Each number is 128 + 32 x the weight over the matrix's rms, rounded and kept within 0 to 255. Layers, rows and columns count from 0. Numbers have three digits each.

# layer 6 MLP gate, 1280x320, rms 0.146, rows 289-369, columns 80-159
140144104101121173075134193154094130119102147118132188139184123136155130121077127139108087143204171128103129151119054164148066102137100126091127113144143129140164079167142110169154150148074064112087162062147147088118081147102093148096137127
173089144106105180081138119126213130094150150089168143100120148088211160079129105053113186141071085094136095138154123106143102124089137049153131141116169142129172089170124125092169135112105116161076107220095122129134133118166128115065141160
123148081108116097106102204130102173178220114086097117105169111086082164114113100131119132143177126147101094126141145122173078129146141115120150137128130080146161102160136157177097172129125106136138134120143139130112212193134115089121089181
121103142139150175098122160150073096126102138086118110091116122122148166160138191133095148150105119165153182131078084090081153125148070108077137151143101161174094118127141116100131120127130075143175132155152155089078094093119163150179106109
123098195141117181121081118188109138111134157103112152141103134061157120107193059120042157078172096130130139154118137149111156126177188105096131109116104163134152084107147160133149151133146104049086141163116122112100133119135179085082124087
173126129129105118099143083136161110117106126122088095087151177144098163121093157117112150161110119120088094152110050136137110105070175189104103130086140152174150133104151101173069113149174145144156133124110092148123119129119126074149151118
104156145061136156070190126105122128148125110180135164078032156133123164126116125177107206173131025157117124134139077105149142128143190129110121068130138136114149164103159095147130102105127084123092147109174134124126203091116100166130147127
117121092122127114152138164139106227117122140155171124141154138157125138091100145052123098109128114115116113163137164129095112057122116121119093147137147109115146131123122164089097180107179078145165086134101151124151027123153079076099131121
136113136162119103131122143111151143140119153110115153131118083076136103075135089116094184119149151114088130134077057141155139110112150150126156110175108167159126117154105117128152150088156105102115127112124128143139168142140064120093130058
172119122078093107113109119154135136121131134131127162125110114106123136099133121110200189115165088119148143099081171175100128121159100131154129149119087146140116074145140172090120144112154094131166134115137094127123066081154179072138130104
117091112096111183076163177148165151149158110157149115182135050089172099136113107180148176041159125169105106122106074135127097147125155147136128153122195165148136091077109143126106097106155080174152127143041125134140188098192109161084098121
162182099125064159112139126095132097156138165058126107097118164110118136099131144085160149076111098132080103125115141148170140138137089090125069141105107145211146189109138145132093133172167118085127135120151111112076149148149167157108109139
175109141072112113135154111106190153124146090116148084120082112141160137142117128131071122140093100112123135154129152174143103137194135165097140189132166133159097107171136098129120089054110080116142100136144130097140096097098074080099158116
161164117113087165105147138068104086143151092112124131075058129131142138140058172098125071120151193148165138143178113175129123193131104213105113106120123153130167173118103141116133108179167157076112177174141199148067093204184110133163137066
129161115139081092182170125085109151181161095146133106140104123116101104081125142107211149149116161113147185124123148116136106097181160121117147141126189158111199123104151115103109103143145144096095134128107123107066124131098028157152118084
085121145142120102056113115128157172172184123179096186092103158129106070042124126107122172081094083136136147137144144207140064132156135144127126123138077147113127166109116117128101136137100025136143122188122164170119114084147143105101129096
122155088176095116062156160135208151156146081162126183174079116137117088124151165118117123078143030125138160158119147169141119159165173154057093150223112130126123141092139110113151108152145159149151108134158157076107117179156110051162080175
160089108149112101089189123173102161137149150096104179134117146109132118120146141135188130093099144124075126137093072207160127092138126106121139148146154164173135096154059121151113134129131128184149126151128154167086104135109095130120158074
150117171102137184186216133122103209107121157165172121104090137099182068189130157138139153146102133106176106111171117189132118122100096097093131152135168125203173110108143189109086128173219126095099170127120138135088103127105180116101105143
170165164089187129182111158108119119209113153125136118139114100142098102151090119106077128136168078139159121149075145134118101100113100172135212161145094161158153060210070157151195133087152103087097096109131108102074127122091133113172142124
124130115160125096106105086095167164143153174073101083115117120141159137116156101126126144189163103100182117117194101137184149116136132157112114150156163130111138064151104136059108116201086102158190173115149111090212098137156194144156189114
096142110194113168127187163143099166163078144149176128132105108098166125104127147116129182130152113119131127120106074095147138158121128118153140122121119120084160109065118142128092092153156215159043146143132204177185103125174110101095122152
145096171058129173060164102141110132125114126077085082118105128072126125165119107132114160104106133037152115099163080138150171112197089153140112112159117150214116080112168125129121154104136122107107134112126198126095160127094081148138161107
158107108099057110117112058160144117089159147055142132086147120065120116068089135142230087128197146164187127096037110124109054117150135177082107147158136174089086091146122095136143163155147114095154129175152165118118142121106091139180158096
129119117111130168139112087114142180191143093131072148089157137091146159046117150097108163057120117137200109104177097205144137193085137128127145117120132087081177117109156119161130162153096108148113111152153111118085119133102122143120140133
093150140097119155162174120116093125140159151135098163061078163125041128120180107111104147138138141114157152114092108118126129139129133198146067162105161107126147152179162111103106132146085097152157170101167174087110133108169143168141125110
069126156150145139040099217147090130108145089124157147145128184138114191171101135084151068077176152129136148140115125104208112163108148141114174183100188160084143101107114124146112125130076150122104159154138125107107145119098142161134184072
133142116141131082109069138130143142115232127080138133085076191113095115165111149184104115151170206148158150158145127174079200120152174166105075121091144108130159067130125117085157105100119095090139174117136130125113162124066126104156148068
131192141122115100125165100156093199067107100113138139188112126054181106065109120123127151078151131069136098137146147082165101140146139159173114151113158111167139101129139123122125180149165098127135160146087203130086129067146100116159129106
150129100050135169106129075120086114122112065160093123112170099119095084133101170125091169179125076146086072114184103175126107125178118135116131068132138086108122069094146085150119117103130114135171040110138075069151112198048094123114119077
118154118130134144093138096092157084100108208111117109152174148105099164078097184085086137085123138126142128176148153135151153149113177177117062146175109144053088092161130052119144117108094145172160092152135161134091141117134174092099082071
108123104072112181073101098078156166115168157097162154109163124168148151128120112134180129083163194096100098080111131097104149141166079163113106129171111118088070059131106106156120112165085099126172079112075152144075090099072075166127146149
110104163114139135146173096197146169112169120055138123117136119144070137096107112117061140121142140136157133156171097181120123113091089125120128166134098169160077087176097141121115110124095158148116069131138153147108134167157130129146071096
141135191157177155129143157077123127106112126135087169087099130098162114121155085121116092162127097128153169184101154095193130113098132154097067150086131135167126150184168127108082213063083131154115149133147132160109142076086135093147153162
134108170161147093127109076097141173152153050083180137126135067110171163094147166159102135113168143103139096143122070117166134173101147129166122138072090166162206144117147117152103154112185135128139098113139177141167165128190098147118138115
185121113050140121115116104073135095154160140103142188169122087105120078144213106135183149093114164085067127101089158166169155124150124121168134190122126165154146176157133129142167120133089153149120103133112197089146126081147090085166117115
072113159162139137091111147108108136116110173145169132100160123101135133098104101113099152153159165096109092146106103118120158125117069125126110147120132161100127151161136084135164099112102095123155081128122166112091157121149129137122087073
098123129147105175127185147070111126120118127124092141109135180163172136083108131101046151180100133154120105159156157145182152100159190116105146172108075129119104124137112129146085131147150118160145155135150152184081150124151118083144197160
137163154118061108185107118142145155068188077148123165086134124113134141112138105140123168100089126177136136146068116124145090152202153150079163105091121147165106125158174188143138123051103143171049102139137121104112102213154089218189138078
131158153128120121082152146122125135148129123163153099160120114093090158158112117128186160074121127101104126129095102119109101072143175122106068108082136112123109069184108134078136118137148145119087152047130110134155199083135134137113092145
126122191138116135110179029105162134142163134147141164119071124099149093142144139102142141142113164086185118072131117137093153082130201160072153107127126087140159141107141128067148116117133128101167088139091106119155145092102181132151120162
129112149150141118093143124103165110129141175065085129113149145105120069094139107163127077183104101086148185079093158155161180167080064107102103095134207097120100189168111083088087117106140122164111112147096112135162093113074156117143179120
078168111136149139142181126195092107100129178143103144169106121131194154086091104097141148168132157144159133133191067052090131146173177088088123192116121110135100116107104138091130071102148107090142115116167116096136134133136141133104170116
147157101174064140123164126130159062174091201153110104168160108163099137104104092104103095161160095089179163072116153099154174139106154123098150139093094132111135136158115082140151190119149068139142131068151137147118085109131118183111092120
099103140132139151131174110142130103181119064163077119132085073123152098116125142134086093141107157090073096131115090119135139109114159091099111122101161103150147130105088122174163104197161136115164125160141071110107134131129165124157193126
131156181135155098109116077168071123170143171123134105096051120140154146132107139084158158102113119157102091111162165128108103156112087155108149169158132168119137178160117131070104101117110153128170121161132102093108101130107124149093175166
102119146150093156104101126138147118114131114113130114167149115139177163123142163168136128103132138114187166137074163132139149090157135107128125155145099134069090129140116107174137172133111119096156141133107124081130141100118115122145074126
107142128100082101132152160105108171153082116144120087077131122110127102161126109098170105128141203208148147113127096145113138115134086140110166147088094126169127080157137129138116117137133174126103094146128132136104101134148184171151088112
096121144124122112105146075078170118119131135131124091165145098159148156153216181128150092099157146113160171139096151162142082129161147134155142141162155121118151109145102165109072113131111102100112123181130129154188139144091115075145126131
134120102161164127145052139139066150121181111163082104148112173112060151126123105103203162133071136096105090119169111075155117158131137196132109147147079147139098131096186118138142138147077175112087191057130128144115143133102141138160115116
104129129106188122131144160139156077151210085146150097152146150166122124133149134163108136095127229093109124101079075128177175086116103121103135140107116128132104044067148072128101123162118113177125061121134159148115112139081064162080149044
133149090178126131156066110153139111132181143083134119132138133132115176154089189130148087092163169114101087112103205114090197102151044131121098076107182125134168080126086112097079092172114116177172128099136187175162144131182100130111112141
163104175120085167118149136129099136048088097127092082101103097136166086073106148117114033044161120126141141176153105135102131140175145145057101065125141139131146103156175177138142145135177137096073076140148117152094124090172119107081140084
185132142104113133037132147092083144172178075095132175115111137121121113136117068199147052181093144164100094070128171161128219107161096147116113111182078102097133138072168120129121151138142133080103106065121105141059093125097098096105132115
153143155115118157102110134160132142089124166153155149153120136131124137100111051153191090109138077137142102139127139128132127146155119167101223152173159129089138126172121123129145108104095105138157131163200146196160140061068149159140138076
091098160109138147087140184161102147097134109154137138099071102098108131121105118093081162159112097118059184173196167128159109140152146123108097159128163127078174117113180104134044159163172107121143143115187136139112156127132122115128111108
126126099117091114124124120174138158115140112155120204100131130067112107141087107138159149159082135093059178106140075127192147098112135119122203149146064132085130120110114135135085149181118166168123071152144145159130100128130102070139134137
169083141119083112206094129081162142122156091144063114068116125127136140097126120141148158169143117177154058145086114130134097129181209121108157178123156164126110105178102132187165088128152095196142161139162120148112123115118140156138111085
185123137108126123112133116124114173161220125104118140106089155147121100136104079128144112137139129150085106157099137186084149180150098107131084118172154168112112132180158187144151084106091046140171127174158131119137127147166111133140157118
151099104097128199155128142061135067074176113149093136132155132133037143101150108098093124116149149087137109224102091120185107157119165092171086202061129014098101135166152157146121123108170109145151170074165117129056074085148161135098100155
161140117160118146163181139128128108165137147157093170149187203110109176115052105112139144202159095192061162112063159092171089148168157163164083141063115157145155135187115159164132090131037125148152126140166069076104128140125178103087093100
161133164127100133116077065129101177120155131071102137130094117128097148096110163177130137147155114103165211155110179121156112080123131108125120130082101086113138135249161120099230109150101137098188146186126109055137129134173101083157138116
104100114166139145192110092149083141138098105108116131175083170165136139092122131127044144140153108127109117147141086136143128114140123152145127189120115122174104148139152130091213120138130129156155144128132156132124126070113176125157140170
081091110151114112162126135123146163081137094187134130129115160123147105094070077145169117098124171121174127118127120125139118085156092091147153149094161131134172156143138181145134153138110125159117126105127188115110129149143108108035114109
125096127153173170191146170133051183103115160125160133137163122101090121096110099160178154117196130134172109066126124111118174144149115129126165122144113154113148101133168116160140138152117127100110133110203143125105073114136114134224096084
110109149124194146112149136153122161099137137070110148131174156136115092089032155224096133130192149137111099162127079116103135131174124112165092094114115147099191125132076108113072153162132118119065136100116169090099138060152155064092115139
154133075120089175167108100192148133115119117063108150103142146134083110136136186080136095165149114163104125128187078183060136096159169114167133180125121117168147137174143107103101186150127150169091110107173127083162110093100131118167103102
151125114113153104144122111170096189124138088108157133134116104096116164094179152097150115134153099056106172136133183090101105126116157176153099145021143159071116112152093142158152057133131126147174097171143142146110176109121073137096089124
197118119110124106124148128062144149172161116124090145089111155129181135115143080084100129075075120052103177098109122096181137112141105126127078118111140132124108177090082135101159123174115096157191178124059112114061138122117127181127092136
104112133102070170168120159137124167133126099082120134133109148136116143150163111128129101143214116080135139074079167147124134092168101116157182157106124135107175090131149214166115110116132098094070107139141149138111100109119101155083159082
104136143134124152118125159146073159140171089129133157054153119075160176174126136085096158107139127146121146091090179144064096122127129139128115111091091173129135210156078175166107169164173155129099083125203114150149127113133159113155126110
170168124141127134104140142211076104088160134055123169110100153098067121107147164098082122142175125026128126114072139142128104174106093144164124075176106148163136064138133127133126131130115146115120094175216102118048092094148080140164200166
193197152121126083136136071106154102094157060093158169175110096133174073153072139128136062155125120089072145144087239154068134132118109167088134104175112156129097176169153069133096080126081099154106105117139093169192157098066090110109160162
114131122116112174151107133098091189124112104123158167178101158102080127123115134095120146090158146099119169052114177124187202127155121077140130095139162146076152162080076122117084084116151131119114093081171115064193111095158117048195181079
111060154118117149083155153072141135160144133131187135075183120145146111120075167160111112143153193132151102122103077171175097117157055089232095105113133073097136181130125094112148154140127148110167107118124127064114106080116080142128121096
144123121117099067127166169097151139114130160146127156089104068105096169109131099147125103139127048154153129072136118139104159097110066115180127140129078121168155159128134091131204137137085172103116141155141154086085144107094148140167153122
061151142122123124156118123081108151111144144080117150138122154116130116122093166120098185095126121092130104137127101156201115144152130120136124129139169193138124134165091077126100089101107136180139181081151118120166086139130070122131116069
120148136106093172073107100093099073102099141165160187169111119112118143091140124131096093123162065136082083134123100151158173128150142079142116148071146127186135173178095139102154104155146138071162140173142077129145125169113097112093153093
105146107123175187149188153159171123082149104120166139108147183153132123097112123105138111124177111152158140092071142116140145101175161112122168138144223098160126160088080110109128097133120093114118064191098127139138183084110140069130137173
155173172130115128137114113133165140114178126083159105173139138093158102186110115145161146145090132087177070130110124112146150122111093124128100126129150137152124113150107110088138170127120137102073141129129135129072155099113138094142118059
153132091160120094072155137116147097116162030083057157105090154082137165146106122178162102102184131130152121145089216172152185145174107122102181145118157121129207135162119157143124112143148137111127069112159131171139066088107156101126087102